Weights of a small GPT-style language model, trained from scratch on English Wikipedia.
Architecture: LayerNorm before each block, learned positions, tied embeddings.
Training: a variant of Muon for these matrices, 1410M tokens, 10758 steps.
Each number is 128 + 24 x the weight over its row's rms, rounded and kept within 0 to 255. Layers, rows and columns count from 0. Numbers have three digits each. The size before them is the row's rms in percent of the matrix's.

# layer 3 MLP down (transposed), 1280x320, rms 0.107, rows 1086-1172, columns 160-239
106:120139129134115113131111160125117093126120196079091120147118174112116093161141123102155075129095125127143121127120163078118137140112141120142160100124091158081117140106162106121116092129141127129118103134110148162180135125083117122124097155
101:187129148096099138107128137124136104108085127107132153128119155181104124108142112147142116161127108141085120140163137119124149117119114078157143122089138096149176124132151108114139112097160096102114137139145119177092168119123093134104142098
093:103114122150092103085183108124100147134097161120147141171115164107119121183126147118125139095141139111107126136131122085076090125121105133120131085080095149146134178120109124166127110131123137145093097141130157085128136159119125154153093153
110:128203116123115101155164116107111180114139162116114113110131141129115136112089163117113121114088170142147145129133126155099116113135109108139141108156149118135173153126119133143178099103113101126130070116150129157116140131118111138164096118
106:130139087121115118092153165103089103119126141129136122145128147169133132143077156144111089138121127128090090107194094118114140089173094083099126083125148150123175089156113107131096147127084138107119117156119110124109122158165130130130138120
104:106130118115125113084087127174153138147208110142143151115123126134121170099139107143183134120175113120133146091134131124160150138104115121130179108128111136144159113150136146114185159124135101117147138149110133140130159084101073131134110175
097:108112126162100120136106141090122122149174105129105166118105108132141135141135127128136135095169112104116132117097116121132081157188080132120075178123122110103115125109140130126112146119102160157126169108151152140150121104147115129136104140
098:113119074123093157169153119129118152143080117165098137179141104137169105113130146131154131126120121144119109151140120078158151105141121105163103132131104128152119095126157104116115148130121141121165169123128111116102134147110089137069121133
089:102139151113108103085094133145106179129145105135109091145112164066129133079131116129142150127125119134135106116130164110166099171114123148150147115102150157075134086125142123101183105126148145077131143146088131116086113142087120140148122152
097:155108153132116131132118133113160159132082124107100092113135118113143132165137132136135168092120113095155117092162135165104132196140108117100150112121113102110158127126152119133119147114125070149131144144127149176137079138112094127117096126
114:121143155131090122133088148168135123090095133133144100152091148117098128108114104114138131119107177148116165084134091124139114092136155138157131118132128129102119138063142140129129106137129092135104121111139106176146145097080136116143122143
091:112109118130176078141149151182096154115128124106138124143087098169156136099143130116141143146152153104156130131135117117113145167127119133104138129155117115096129137115087157115155128117167127109159159135118137136117117142144134069096127137
103:097134138159147137109128131129105159107159139106148137180151161106108143103137149112141139107138138116123117122109096107175106108121135135137096069132146150143140126135148166174081122093167105141138101155136174144111175151122143143077117115
107:174148131065144110133130162125137171128142162127123134095149164103164142102087165164113091102123096087156088164110154164123151124115102126154138126123133108156132132118135165118142120123136062119114128121137112127141172123097138133157147091
084:097122158153120093143172118159135130105182114059122151118139148130148161143092114146120080152149139167122124125105109083165155139124129166108142153102122129118147153169112135097119129160109126102145093157113141144118128084078128126185136135
097:147151105144135168130147131110109158135158100137124111131117099134122105108182139123185115152112111109133106107147178111148143119195143126158130111150109141095146126135125118089135141134108133113107150128175117157098131111144078124087088159
117:139117104089193149132143152143116124127126119115140169078132155162129094146100147130051163111139118111153112192149125158179101129104132146134147127135136106111095113150118132150092148157119110119136076142122128110124112102103168148134144139
097:145127171150127112141147120110145095177159126093124115134165104096080153090115126122132111130113115125104095124067136088150135100134116151182148114129126138119162087107140114091132148074129120140173115121115141133099095122165117131113114122
098:124125161092125093122104126115103100119143084142159141132126127121093139132091140127112123112112131109133117192112134120135119103101156161127194107151107123136115070113154108154135120121126154121136139167126090118162120076111134121154139120
107:100116121119133126115134106108113089156146103142133126178131119120097114102132127152103066151078142084126134134147121163116122103135084109139108088153084133111128119116131079134110123095130158143147104102100120119128117116137144143074100168
095:154123060127184153135123143145144111116137155082116109134127110153130091092126097162133115081139133135179102109162106132142104104123133143112115139121142117156143061131122072131119143096108125119128138088139144140172186150105123143131074125
110:142155100123161153132122144140115146068110138143141102113172096153138133150149061148131145077128115119126120122110108116122131132163105111108071171166118166148117086120094133119120126117114158120087141133140085137136136108140157107121114120
103:124127118099095132090098094122147098148176087088129119135153146148134133127094143171114163116108114132106117160107125097125136094118121131078107132141155162188132200147174145176102083105117157094164143113098159130156148095103134133155114108
100:128096118166134144105136145136131083141091141135112120158076131153147173088136130112122110108092112145099147141162109124133160146118135088170130093128112158130108094113130090113118115098149151111161122116133124169150161098106128121129144140
100:128172138111118097094097163141139135109126125106087104141160119071092130170121131094141098128117144131197103138151085128081109092094129123130151124116137134127105158115179099133159115147117128141108122110105138151108142098072074116132147110
103:182132069081081127166147140166139138110168163183080146112123124151141116113127141162157137135143138128188129142093140085137146147144143121125113133143065140118132145115088153139112159123124091126148112134100118108142147095131084088100148128
095:132129184156162146117116121118106109125118157102183118125135139147111123141127153110093133118158157122152140124148088109138123192111159138108115086121131127142131126166137157089101103131151142142121168137086133104129123167097079167128140119
099:120118118133166134132085101072154148125111082129138136124111156130136072114155138163129143161074112136119155171149106136123179126162153125106106169106099107119116129135155131156134124123102107164117152105092118101118122113146145161123117127
110:083110115130140081127111140102152121098148133160131106099138123172081154153148122130139189092114112149086143148109122155156115099103106136143131138139146172120149112157116119124142112158109118138131134154165118124147167116092167121101180126
107:093169132122146119139134172136119124111105152107119185075135135111074103116132102132106084116145120122119138130132108124164090109083120110117165119121137136150108129159156122143129129093107150127178125123153195097144147132141144124112157098
085:093103170110139135175148112138124111074100133125131114118130128116148103105115098121135140130127129138137153110085117128087136150139100129128130110180163133090153167149118123158121108130115176115163102118191145118130154125137134126124121113
100:131142140092132148148140135130120139144135163120136132156143120095119111148158100131160145102135148115125101122094118121156144129129081152117138117151108149127141126143118116134125139141106095137088114166154089140133140139098155131166134106
097:192148115130119172147143107150142099168115102128100092178171169138084142131143163158125088124102163161138126139120138169102112123073118155145115113118137170134086142132164114160100105124126129142158143148130116085152140189119120174119122164
101:134122187115150168091145114156134147118131111077127146117125106156121122132103104150104159072118112071109096136164119120139095111135118133114119152116138199148136113171117135167145086116117161140143126110139151093105133159132194129136161107
096:130076116100116122150106092147124103164127107190122120147162134126140160132081165123134126126135115149146139141127150181146074123150140123141137111145125151144114154112108140139115155168110108172160125132110138125104134082164178128122129113
105:173112125159145138167141120086113145157133092135130106125075158139122152105106114154129105153140123164135127160092122149102169148122138097102166101139137115129141111086129099153155126120135123120102112136097142164141138141124068131089133122
099:166140103126128194121126117106154102132138126127142142120131121155123099145160139161117120144112114105124121162156104171103154125144187117130121118087147113151132118159165114088120136139130141163166122138120154124155189163096142121118129133
109:095145151096135130122142129116092127143155122148090136121163109109144125102115150141112136121118144118102111128085076121144145157127139133174128159140114135144125146108097105161157153139142185118175126100149107129118152145096117143066141111
110:120140129144143156148156132134114168128150123163154184115095115132145139135168122109126125173093105125090167069118132131087148099142110157103143132126108114130172081109105091153114096097104091118106120159140115094133140110092152097145121167
100:144079115101133141089141062104099092106164105107110146093139116144135087097184123130132148072124113101143130113130097112109079108155125167134150083128132122119097094155123128131103145149142129168085113102195143134179124153086162119093138151
086:136125108100129124072111137073098187144133184107115163149145144148107130132169141149158129119131119114149117134104102107154134135100147105109128143094108115108118115156122119147139107137121122113146153123136105135197119132134149160111152126
114:111130132092117076140162119131161112108165137132136111146182113110100127141111157059122091091122118158109077164105161152138114098118126105126126098137147123141130134122106134099124130158073149155100153117110137134168136105105142112142167107
103:151132110123124163133105102104169100126173155140124101160133085136188148107103127136144102151134095076147096181114132137178073115118137152139168101117156153126125108128117113108116134132105146116130122165106121119168084117142117160086140115
109:140128136133141120150122152128144113132117109132164110116115125095099107088136125143136097120162158102151125140167138113088112121087101129107103134114087135119110139161176155126123164159141134145099150165085137106136162118147145110098097144
101:141158161125113130137117130110113136161133166088156107124104142131079105140098088154115169146102138110151128158078083122106100165125116131161180114168092150158133149155140115192173147094139136099138096126154126119153100143142159091143132093
105:131153159184174140100120156164161135114133110128131099094151153113116144118109120162139156119117175166127121145111124074115106103122116153176164159126124141102119160123104140148078137168144125121111135123132126147138121147121112094150083099
103:152141134090134152157165118116121139151137138136148119146113113102138157138140105101113120112136149104128095141161145141106117121115138101148134113104101133129141145081132131096169190101100143147093165142131117150113132100112126080107149147
108:162079142135099107142127135118107125128123133127157134161162111155144149157150138133113133158153118063097105178126132117149102132156120132179098122143138146125103140142181141121137123113175111164129091110144135128146104074136102106101135103
096:085146093123097095107177115125100151131096112112162114100127117149141100145128155081114199160143146105138119145127078122125100151183116077151136128171139091130119101106125089111125104118099168141153154108106083129153073121180101126106148149
111:175185130116117148128172094170115113158117107153150120142116114151128185112147114116152104100140110134141131139089139095163156087133147110138095106143158160107112112075125161128218148134167116110137110136104141121155154117148134104100115090
102:131123132092171144151181083157112167118161122130168106142102115087139143129115133160115118119142143095142185124112102123120171098145156114171111142100104083136105112111140122110153142173124110121120101134064150130169156176179174148154114118
114:191133107117112161126081097141138120085095128121157140107131162111169103138172093123139179117102113127150095128153126099136090105106112119181073111171131122150122155125173097164108084124089140139121112094126141124162140146111102111169125137
097:119133110115085156138137132105141117131106102090136136142125107126114082092153111130095163127118152157155110142134127121088099130110154147104113111153114136056057133093104127169124122116133131162138141120125131155163180162130080117106084134
107:106143111117151092136115141100084142112137128094093138138094127153096146155133128117148104160113135149117152167105136137143125191160150154126146120140140131144164117136147071087066097170183111106090094146125130145109139167126149137139167133
104:163123105119101135137147131125103131149108200147116129146145117183119123103093125169170124139115151028133086119131088127130152086118171095156121120098137177134116156079152148139112134131119153143150098122122115096147137129108123172121161129
092:053124163111104145080126111094121108147161136155114149142130117098106124067111151089089122124151099116148098128130132115155093122093110104148133122113145141164196103107132117107140085115120143145141143124165163160098179142159136119167167228
103:143138099107136146104124113071143058120129098159154095139137133115128124112115124125133080094129122157141144152097144140167100137179109087117144134121125125108154076153154104099138171115127112124139123178102108124148147150131122147145140120
099:117086141130141157106088169111113137136148119140162164128154146147138113089136181141135101151132163172130125109113161144116141109129146142124156176114092177160140116146105120105125055111130135157101141096151123096171108156130097086113120146
100:148118121122105142144111156156136113113140186115102110100150156137099110083131151097136128165167120125140109081127088112103121118146148158123111111116132116119137150168138127118106153158121141137126154143129124123162142151145082151111119141
125:129155145137086186121129137117115116145134135088123080095138135159104117103149104075110126112137125098079167120124135173121121131113134123115166123157145119152115092092130143098122160152150164152128083147127094146116151121106144181115131108
102:113125143178157117141128153103106155123163121158134146117121125157141092142128132161103124111094116117132090170060103158129133111101084164144095064102138106121146163175155153147149135137109107091128114125116143146085148106114185134109133121
115:105088117113116155139146110120116141111085106134091142102132101092129092097083156114141115132117137115136120122100143131101122085147111150101120103111141130118150095146166118096112214171151150108138133114146136143128138150135112140149137149
119:124133100082139168164127156139081154130115142096118132142125155147163129112155139137134111150151119096133130126150154117119127107142109157151155115076109162137109103169159132119150150111164123108143123105173139084142110104117137117157112129
138:137129110147130166133162130091132144136121172159093165166164093120093135136143156140166103114133096070123083120117137159126149124119132119128113144126141143179091103131140114140114123108145111116115140155145121124163142171091119095093145144
099:142132110157158114158121090142088148123152129148152130112109170156092146150078133117121121113116096094147118065096138156116097144129097139147088088101133134108127103143165124123107068156092121138127132115133115113147123094168141128151151165
100:123095140117147168114153098162115149156095111166142145121102081112141119132145122140166100132107095124158122104150139115142145156105104106138093106117128145105143138100102117189136172142189137095144142093123147085130167099128121113120130114
099:107149151111106141147122153139160113101113184127149115125126142135129099112101123135130141092150102112160167143163114158090094128129172151149160168071095147147104158158114105171141108127140111134130119101125175159156122113158118129060141117
096:129111164112076124104124149156121144100108129124141097085137141128112132119108121118121145181102126139149144130125130134104121145103136106138159171094137123148146158195120127129136096143161167100129090112120153151211149115087089113136132127
117:097116123129153132184133154133174127108129138114151123152111123191139126121136120158123119124115146095158112107122178123113148110132144115113100102162122122137144099161116161120145103110099100122115135117093158127125095068145165138133096122
092:151174118125118169145127103148149097172107137124111119122168139180142107136158129085116141151088149099124150173119115109104088151155186137147105086079161121132194121148124111141140126133075143132119156141106114124148135124144145125133138107
104:130124133132135149161133107122141159118124104149144128139113101133141170150149141142126112116145146136079196163145150173107131149114122121135139134117087157139123193102160154142184137106090064144153095124113145118126137140150090126091166059
089:154107130144100144124169129106103134122072169154114151099122163101106179129112179144137086119161114096168125136158089114134142149166083164110142122126127114105138156102122112123135121160101147119137148146157145073096150133156120140148144095
144:118128136138114112117125133116137152122101137177142107123146116113152121103098133119132168167136122096113162149133112113114097112118073154133115124114150131117132143099151104167147155092109118164106079128108117189143157141119109107123142125
103:122096129121151131080111137179119153106119126131160110131142168115136173141118123151145158115097151127126105119124112166146141125131120106148174130151121140129089161147110113120113147141089103139152125160129150140156111102163137133165113139
098:118163126117107143144168174179150113132121103134111086110114132102092153141160103102122155108119135158174121136177131138120105099126122154154111085122108158075166108115146154135128131087108115100132077080162107146149131140147158133135078179
102:138117155102133136126165120166130107129137119088094146130078120088145102138140100129158107148124111114142129113091094109193149111150167152116182106079111141109173131175153142160185127072082110126130117149149146140147103108149132154155151148
104:078136098137145133148120151121125102111138059180120137123102076137111137144128133105140162135126119138119139129130163118156148145143113160127125136163132107081110144141165127121123148107103151125132128109154146112140115118147141159113144144
095:146145123155130107093058108147109098120171145119128113151162108141137123127111129100147119117182118091104067170151112126116104142126130167099140126128156171149117124107135122127148146133087110123136100137120140162191095117139136164145132105
106:120159112136152123159160126141122157085096104130098107138148107088134127154093126101153129168154118106128120097107129135114122134120126107152118130104113086153095116118134126112117073096093136105126124088101110090145074147168152116122155114
109:105118144123138130132173119130151110156161089114083111118109098126170146144084119146086147164114129130117118118137143080141151142128097106075126143125156136134100147111117110168137104154133137129057121185107163144132119151152163175093127159
099:087162131093187116113139145142158132089117143150133097139151122130128114077106136107103106112128149121065104115150125117134088100142111157150096119096122092115121073129155122123164112133113082109154114097127116139135145143060137146078134122
095:146136106132176139133152114127129210104127140166093069152099166118126103131168128139109158125113152117106108150138121098127124134141099102089139118109116172115120110128124096174117154144131153159141142112177106105138150123145100124116099151
118:175171119142101166124090158111093084156099094136127122154117118093135172135134141162112134138160114132138128169128147086109114162080124128087145149111122122171112146127115090109099169147121106088119115123170122125146118116118144142144113180
100:153122062104097134074117139108098103154164129118160149116135168110155115073158116147133139144155147124136120127114159103115153123084099141122187133125139123138169101157088125135129140137128153147129119160127141162090127093108100126114115133
105:111145132112102123106125093134085120111158127157120105095110103123138127117101100107078112128105127150107105105151119133169094138135150130127130112138141167107130087133137103151110134122100103143164095170088109100162121108133139166162176123
100:137101166078156128127165161131126146166121146157078130152154102140115129124074158114118127129116136131150106128159123082189100123134155126136108125132137115113118083132131126139154173163143129133165172139128069109132144178117070090135144136
105:137158108099114112067154125146111125158142114140114108112138080129118182139124120109138145113113146157121103109161156105118111106131137128108126126107124131125169097149164098129126114163119098139144156132150146143171121124114125116101141127
# layer 3 MLP up, 1280x320, rms 0.248, rows 1087-1172, columns 160-239
101:135139108130078131124148106130125079107120085101125155119152142127116118083131096101180109171138145138089101136110110105115137138132090112159118086100105122171093156086192138127078137117121125096177148165140141095143145182123100122131114110
094:154128141149149124156117131110150122118148090159137114105133155172130135138092082151120113122158116146112136145142128154123067156100182110108098147156101132154159148106133129185121164141101077112127113099093128104130121119123123076140110082
111:142135119103103099117124133103129127157137166104113133143159132145098137113103170064169095121145141132154148140102148137139143111146134164145124096147104148142118117105101125125156115118087111133107131168171159082151109098136113091132118062
100:120110132127079144073133139113151125146141129130126161102107161181144133123127123105103126111177120114151067120156091113121161105134126103158115134115142130135171122100167149141119159142097168114125134113142141123116134117109089123082139113
099:145147100119104123117160127100142136145159159111101151141124121166153150125112085146105129174149096153162121152158121155125116119172124102135147147132141143174138138086113131159131111134163142128133172120134119119149124131123138126100106137
100:151116138117126103129104091117133174129123153169098125144140115123104117124150093117129156107129103127127149119130106110107111154159113141136105103122161124132107108104074141129147115125128145121118142148142147103129145067098094165119134170
093:088112087126136102116079159144137108102172125107114107135121176143144136209124121157105097134097114133120103125120114101135134138165127119145116122169126165149108123178121103097106149117099191088113135095153123126132186084151129140136134142
091:131112161103167133152120099142116107150153127133137146105133119171133095111154102119109153140118095141155145134132111139120186057156115120170099115138138094136111151128131169129123166117106156106127122135126111154105109126119121101117139109
094:160139123142148144087143119075098156143105148097158082169134128139136119127099145116153146105101134137128115110124122141118121151109133139125110117109130154119148142085141126171120083114127085115121125127182139169088109144153090153086149097
120:124110173176195114082111123163135102116156138140134150079147134134103112088116115076180131148134146131096101105078101121131103085140122153150133089120129137167125118094127096112147138167094111159116141107167097147107108079085126124145101133
089:135110151140131121141081129139117109136152111142131184117135106134125117135121151083163162146105132167095158171111098105123119071105138158085134116102119126158136155127097127051125134148096168150176130169123099103119136138159145161107168085
105:088139135140147134147123145134139187112131172148118141169115129139135149093131153125156122128096131118127172110088109101093083119153174133094101118128107135158133140104149135124124143095180103131136094125139155115132144121121124105142145104
111:151156113151112092139146132139171112147133142139152106113115146116161100159147122174169087100134152122181120126157169135136151108136192131159132138120142135149112115132138115085114107118182094090131157106126070106115129142127087147149091137
084:120133123120138171097105117058105096174090157152126111135111115144134087121130167125083164121115133158165112184130148136129144114103067102108137142145147114115117120141170118154126173172118098101153163127123067145125095117130147128096140131
098:153125094140132098075133102126135113119113128094123093118108086156091112103145088148156146154151117115147122129135195103127179137170092090144122098136129095108131090182100122125123126125178137157099146158142148122109110071131133123096126119
111:132113133124160102160145169193178099161147096142162133069115139093109115111135142117107159122129137061165163121138121102152089117115122080125097112152116108106122155141116132161112125113112105055111124144088135115154121108116150163180127132
088:162111119130147120146154101118174118122142109122122125113175137135106130148099133112131107139080095140118147117092108101168142138134102123182102153142123111121144114139174117126130127088131137098149138102106168163144115144130136149119122145
107:115131126129114094110152126122107111082115116131143156184135114097137114123112129154101123101120110111118132160109123082152117100132122134130143113112170101151114084121173107146149127115141140115105158099127071133140112084146137143145132105
106:139105120116167121142159150134135111112140100122139097143168117135127110127156158123087112134098146139160178132191128156124136125130126117176100144170158151164163094128122088112102153063106109147097103168133118131140113102095129127078101150
093:134138123154144123151084134150137104154132121131136111136126103123099126132131123133142104129119115098151129106146138126116160137114104070130137139145072095155114154151120146102133141144140126116142136123171106127150152115145113130115159148
115:139124168129118123158140168124070120145103144112166088094105112124127163129131089126119179112071114124150111106122158076157143130150121131140103128133121128119132103143154113121113122123111157127108159177131146105136078134145098130125166124
103:095114116114135174131117113091169096122166123117102130108104182098128146072133136152112122111126149119124089145109120091109116131169114110120097139176135150138146140129141112127114101135120140122079128134122147136106162150154114148147099121
109:104100136152093132133117132088130130139209129137117137093142107115147185085113103131153115116125123116114105112172091080112152128175154118123102147110134119123120099127130140149128147133168120088126129189099127125155135124118086094119129119
104:064163157151108103095135101099142101121121124144113105127110142095151088130130119135160120124130179133175118119076078151138139110124109109178147150109165107150148153109150139105143121128146115093114128108114145149085133146082097107138151166
105:154095120141132141126163117110094097119135138149126133142131116141116131129164177114172149137114160147120138171098172111144171114149114110122139147159122123126099116079128131084137172153116146107147145109108098112142131132122140103112161095
101:145105158135146149112152100101157167114050087142134106170138129090129163086140114138123118095167089164145134090079136135153174103107152142164115123102107157133082149080132133122158129130124139139122114153113120127127107155109112136159110114
104:147138144139152142150127098140141118140146096098121171127085132149102121087182177142143126171113155140129113153163146125085147150169125128097113158142111111124144144094151112078137171132141104136148127099145139146111099082148127108123113177
114:111059104105151110134116126105137152113116116139104100094145109185119165140135129091123157117130121162168114135121119151134118125088093157160139124121134125102156064138130140122120118168098152129109140147136110153149126124108124092115159145
113:114148155121138117145102178144126140145105142156103156067141133119085125084133127089104075112165134158165110088126124132172123100111130117099159120131134116103150115121154103090106147130111156127154138116149147122146164104136165112106150103
088:113125148117091087145112127106127088125113093135109125141093157137153136126149119126183120116137119109141129118101088126124181145154088145136118133148134078110120171163112181133116109134157170114136131130138139141123151123162109139133172176
096:104142143143168112149095107117130094116170129136151157103139119139086089138106124124177171150146137128137126102093159135113145109114104157127138117121131120131101162139135135178141141109138130106119083166118111143130131153123125164105122106
097:124083116123132103149200185116117111171181099090116117147151145117126145105156159135131093119118147106134136156126119135119160093126142113136144140149122148128102134118096152122099133100144098118108120096153127097096140116111095135142112126
099:128117114130086177103123115110072170124116128159122106167148111137125101141105128107139081131138173139174134089132094102165127122131134165120134159167120068148089093156103114114135152132123134148105157126117156126131107130089112146126163098
098:119075102134133107142122144175082124159123079131172098124184153120128186121120124127155107119160125154145147145091121119186116160135144138134141142133114124117135156081090082121152098170109105128106121085089117133142079127129085125115129130
101:147124125126101104149138128095106126196109110124108114079097149125133136104132139160137120138129141158149113090100146077114166145168143133157105102129161140132151154130107097135187112151139121134103154176096119165147115125144074085142102160
098:086152122168118144140153155143104128129120124161095075115108133148126166129143178121133109070152135113104140126128112130136145131074207150158107171078109137123137134141123098098130092140115109117151109170092108139119096116150103156124126153
110:124142124123107130128098147110121116150133141160098144100137124104163149095122158117097125140065164151142126141122111134166148143169126120142106122145105134110143087108112089154121164107139109107103133101122137164121143142110113126098068130
116:122135107105120129146163120109139139138139130124162113102122112086131152123138144131119166141114129147115168069089123153151090109152130170118166119141129137170141109095149102113086094131128139156123113134127114103123120121103154145104102108
094:117146134118137170115152110105133103119099113129105156133139131138129136099173099084142171139136117111160134126138135095105085122112126136129107130120169113116143116155165107142117163083111103125110106117099097150132108096136121159134123141
090:115129167132154087146143156098091148092157150122156178138116167101139155155147144117150145100142104167135071096104118085142161093133149112124101135099118128095118151161064151124125132081125144133173136139152138119134160142098150122085136113
113:093134048145135102112115060144163138117162141139130127100096118128138090134070145126135127192142139147095141102120141125142123164112186128124105137100092134118138173192165137134124123117128161172100144085128135095180127139124135168099189103
098:143133087102127131145127110086180142141120116148148121164093145098197106082109161097149096121116124080140093151109106144164125096158076134144162101131125151131144114112126150110125148135124159155122115133159162154121128069115123112104106091
107:146103108139161115195106118092112167131098133142160130112102145110128105087113144110169142148136114108141133100160138121112122118154097157135109134130130114125128172176117128074151111149116088102087132136104118139091158167115156110113113126
108:138102133122114131126135131116098135145123155093177089129100138121122134175078071130117148177106125083192125128115099109132112141147131129172134090173107099150099087121147152163172141117152153117140128156149101150146129122133113079165166105
103:110111126122153113099101143087143113096169110095142140121112149088147104108145136136113143118148091117142127133122149118103129155149121119128131101128151130103137145176134108116144152114137115122143119104180153113084121108164101123084081132
100:146113161107115150103133102092105144186134132115142128100108095098111127086083145098133113136125114135112138129136161119159106138111101097136134160108139059126129119087129088072154141112136132121107139124143117167108151108161105124130146160
109:106091091130119118132137193086126086101112148106176148172159122081118100123140133108134129158127170071126131143140185109156117130132137135134135119145149086114149128123123154143143158112154122159081131107152139122111150090120134102122127095
097:069136138111091126126119154149144133123112165109143184108164129153171143110095104134136168103153119140120138112158101115127136124148118108085131103141141123141166121134110161105096122120079126141117140148114077179091117106171111144111116123
115:182101124136105124115165115140116108162120126116119134116144116141118131132132104109185137126124185098121087112127127110142142154142151144134139131105154132111101103115174148088150144131169128144154124119145125129171121125107127103154131137
096:135126105128152138160133099129091143157167159181144107125116104107131114126072144170106118125163144155139131102096110119153164110122117087147131136144134158173097156078109154083142118129092151160117084132107143116122130142149156130123108143
112:133133126113114155128068113095162136099082112135150144126143147125163132095150137078156160095119134114129128094113106114166132098154110122123096096163124100139121162113121120116108103080090134123082129109131108130125156134111100075132140149
092:124108167108147126155151133140074101126146137084116186163145109118135123142183125166160115102156146150117094137111124100085076153138109126123103166124139097140090120089120163169136117121122140137143173103145121143172123142131101086094122141
106:139129087136090138107143168164105140156123106175098169136121170183094108176083099141140153142112173176118127097157137134129191118102128147112137114165111173155117139134107136115106132149156124131123116094123127112103144145108131131153134162
103:112156143113120133095152147125124080163114174169078129142108124166151115162114115139162082132153129139133172104116137110081100101121144124092140119096105115126098136102111140139134130135141109123147105097150108110140133123124114161155172155
092:126109107158147168113132140135090102159134150158114135136144082104148129084117082118138152095110108117107076142094115093086116178107099154149112154139121121094176109137156105125114098137143139110108118103087129147115150164138123116140176198
103:146160137160118114108116101126125100149103156131109107144133122089142135101122134106158053065098109164129081098133131099136145120174136111161084123149138088124102074173086140097108117142128139115121132151114113121137166190141128113128134143
097:144065139137123146117086122121086138136095159147105141103129143112141136137138163153116088149144182089130108112149167083093126105103153148112163147156087120162100132140133115103145113122140169152126149112154101071137151135136104101122113126
098:156139122115109122134134125143133141132142135107164111126157124117084137137126131121115105145161127117134118082180110138077125154162145128117122146090170087118108125117107139152146089132118141129102149113147132160143153103144091165145176122
115:123154146161079134125102125135101139120118138108146122129116112123121115121164092152112145114115138121102136137116195136124140144109107155124163124143128122151111169159110160099143108131170127130164083127107157119111165135103115161137140087
110:150132109111067087145137100105155137127092094138113116135101113155144112150108100095098161099102129120114104114140118139115150134126125130133098072118131123150110146149117114113179093149112089093125098093116114124127136104132143118126103124
118:079082113119141166174125126147109114119049121106114125086156122113155115063138093121141161146108101154157163079116147086101148100142112146146086149158136165108125113105124121154144135138162163128154155114166100130139114154169118140164134149
113:160117139146146156156122138155118123114112168134145139127168131134170169111133134126120134180144146128106138146118166094096141141163141152116113117095112142121122101140145121094119153087135104056129144182163124112133111130139118127135119146
147:135128094151099101131141133120142133133098147153082178158086127113099161101117112177125106170121102117099117083133144125153129149145081099111129123149110140123106120140124147169125122083106142095133099127117156140126141135116100130120147162
103:134123121129114127104102139126116151155142109126141074105143143145160165117143129095110126150131121150117152086098111170113127115129140129158116185102137124066119083148171135110152132101119151082119120111127117138146141115109154134117121136
094:112151157144162098115121113111105149116111138139097086128107107129170086149130083129148092103129148167120125123135073092103137118123114125107149096126157110171141165158107149170140137129165155088113130101100101134177137117134095097144171143
091:120137135134131114163105134120138172099108163114126120113101138095120144143142076111140114133153104113134184127155136093152151079134166120102153187121108098121154151091134176136105114113142139155128100133124141155153132130166111121080139132
097:173138109077116127166119157134143111154117148137148167113129120114152101124172105129124124166143136150164126136117131108132108080126082053150133125129104125148153108153191117117138114148139192139132109141103125151113130135098123127123163098
104:140122144178129116169152137106203149110117130135143151137108090149102129138105103142138134160115126092151144104137147120137114088140115117112125107149123134128126139154080143124147114099117134121121143137099124141083099130154146132134145187
094:121089123136089144136152126151135094137109116149123141111141160106118118133097138091114103093139151152179151124126125132124078157155172148125100129102168123093184149077146119112150134118103154111145145170132116117078147118117100090124126107
101:147177148112171095125098093109093130069090090144127136147146157139143136120123149160132136137156125158133177137115113131105124120153073116184127129136110121151120147112147150153179072110102128106163101142148128135096166152130077101110182158
089:094100122101122145098135141126127140127103135087122093154128143134144121161145122104103123094138125075111178126155145138112108107114125083107100154156188112145094112106122191137082144140190077065136102140148136148138155118102106122109144125
140:133123125144123165101124121110091124110085171145100124120137133111138097102129128133113159127146136141118140126129143103114169108102133137143102122145103128104144140097121120173143149115138150090168120132142164184123140133116143162147139126
104:152104121145157155099125126152135134111133119134131133105127150076158187124137109144161128091104173180142127121144131155130131132128110132153142110157115131142069119126115130118133187142133126115114107161110138150192124109165135086169135148
095:130131132184185103132119133133095150159145092124135148147130140111144098124093136144149147166112151158111143114116149158115102145107176135133142144114145099122128158103097153089138109125139204147128107108196134112132155089087192130118097104
106:145122112137172149163121086138119085165136123115125129131085149132147147120144110141128129133085128129141160100050123108139110134183141130112127124094155098100157122147174134079177125068117135176104092125131169121095120140131167105179133149
096:129119162171160138140088141151113128125123164156119124105150128165109106135109135110109127157120094107133146080106174099139103078149182071141109150136139138138090140159136144121120132113118183150098093101117120144125142178138186149099180097
096:146115133144114182130112088084132127091081119096131174124144124179141160148135112104136103133097128140137121151149112129118094120116143097131153128152125156112150111072099141111172130147126152118113126140136173132120163104143136177115183144
098:145126137152080154089085124122138124176140135103142158104135141170132120127147103137128104090126111132119161151136117101111145126110106162148152124120133137102151130136117131138148176169145126132116161161128143164095169106090136148118110118
101:128150124132154105105171113103167095157100112118076093159088098121150123135138145115099117115129096145128123116167150139131115144159140112131120133128116119123065102143114104138124146108171102129135103123142150103147115098103127107096154096
092:065155083111123097137157130165157096115131135114158134147151158145143142095130114082141117134133131139110120133141141134130160104146113186104131104093082102160122149117130121132136143120163101122119172106142093179138113163074153119116168152
093:119148117102162137117074098184070153091111122135113082172114106110118121173119118108123173135133143119154101140173115106115163104111080138156098118091139122110158116080176111134126166137139131122110160114119129146089174143112118144158109117
119:145147101145083153091113130113147113174060161130107135153105130123132180095160140112117114115155096139124111161109172144162147131109108120102107176116134140134108144118157107137139146103122111099138135159123117145096093120121128144164129176
096:144119111089140146119160139113101128102160109167135131116109143124099151157141131155084096161104127113162135091166124112131147137109126079171177161127172112126129106113129117167141130128153147090170117077090137142121138112122137145108098122
104:104101173128131129096139125092120103131135120095111148174135071126119125107135136121120114119114154134108098129151136142117107154109156120154145099153159155096101112125142120145130134151138100142127104111113132104150161105074135109147100138
094:110160160139105133116172118179126145146123153110140138082154108112103132153118140122164132121185128135116109150137106119127115105143164137134142103123114099150140096089135051111142158106127126118171130120078114110129163123122083149146161114
111:121131105115114112077154080128109129130089129133122171090125082134140160146124127121149114102120147126128092119147158077082122140108142106139123151155149150104145103113153114168112117137139131113115124133129138126157142124107118126117163122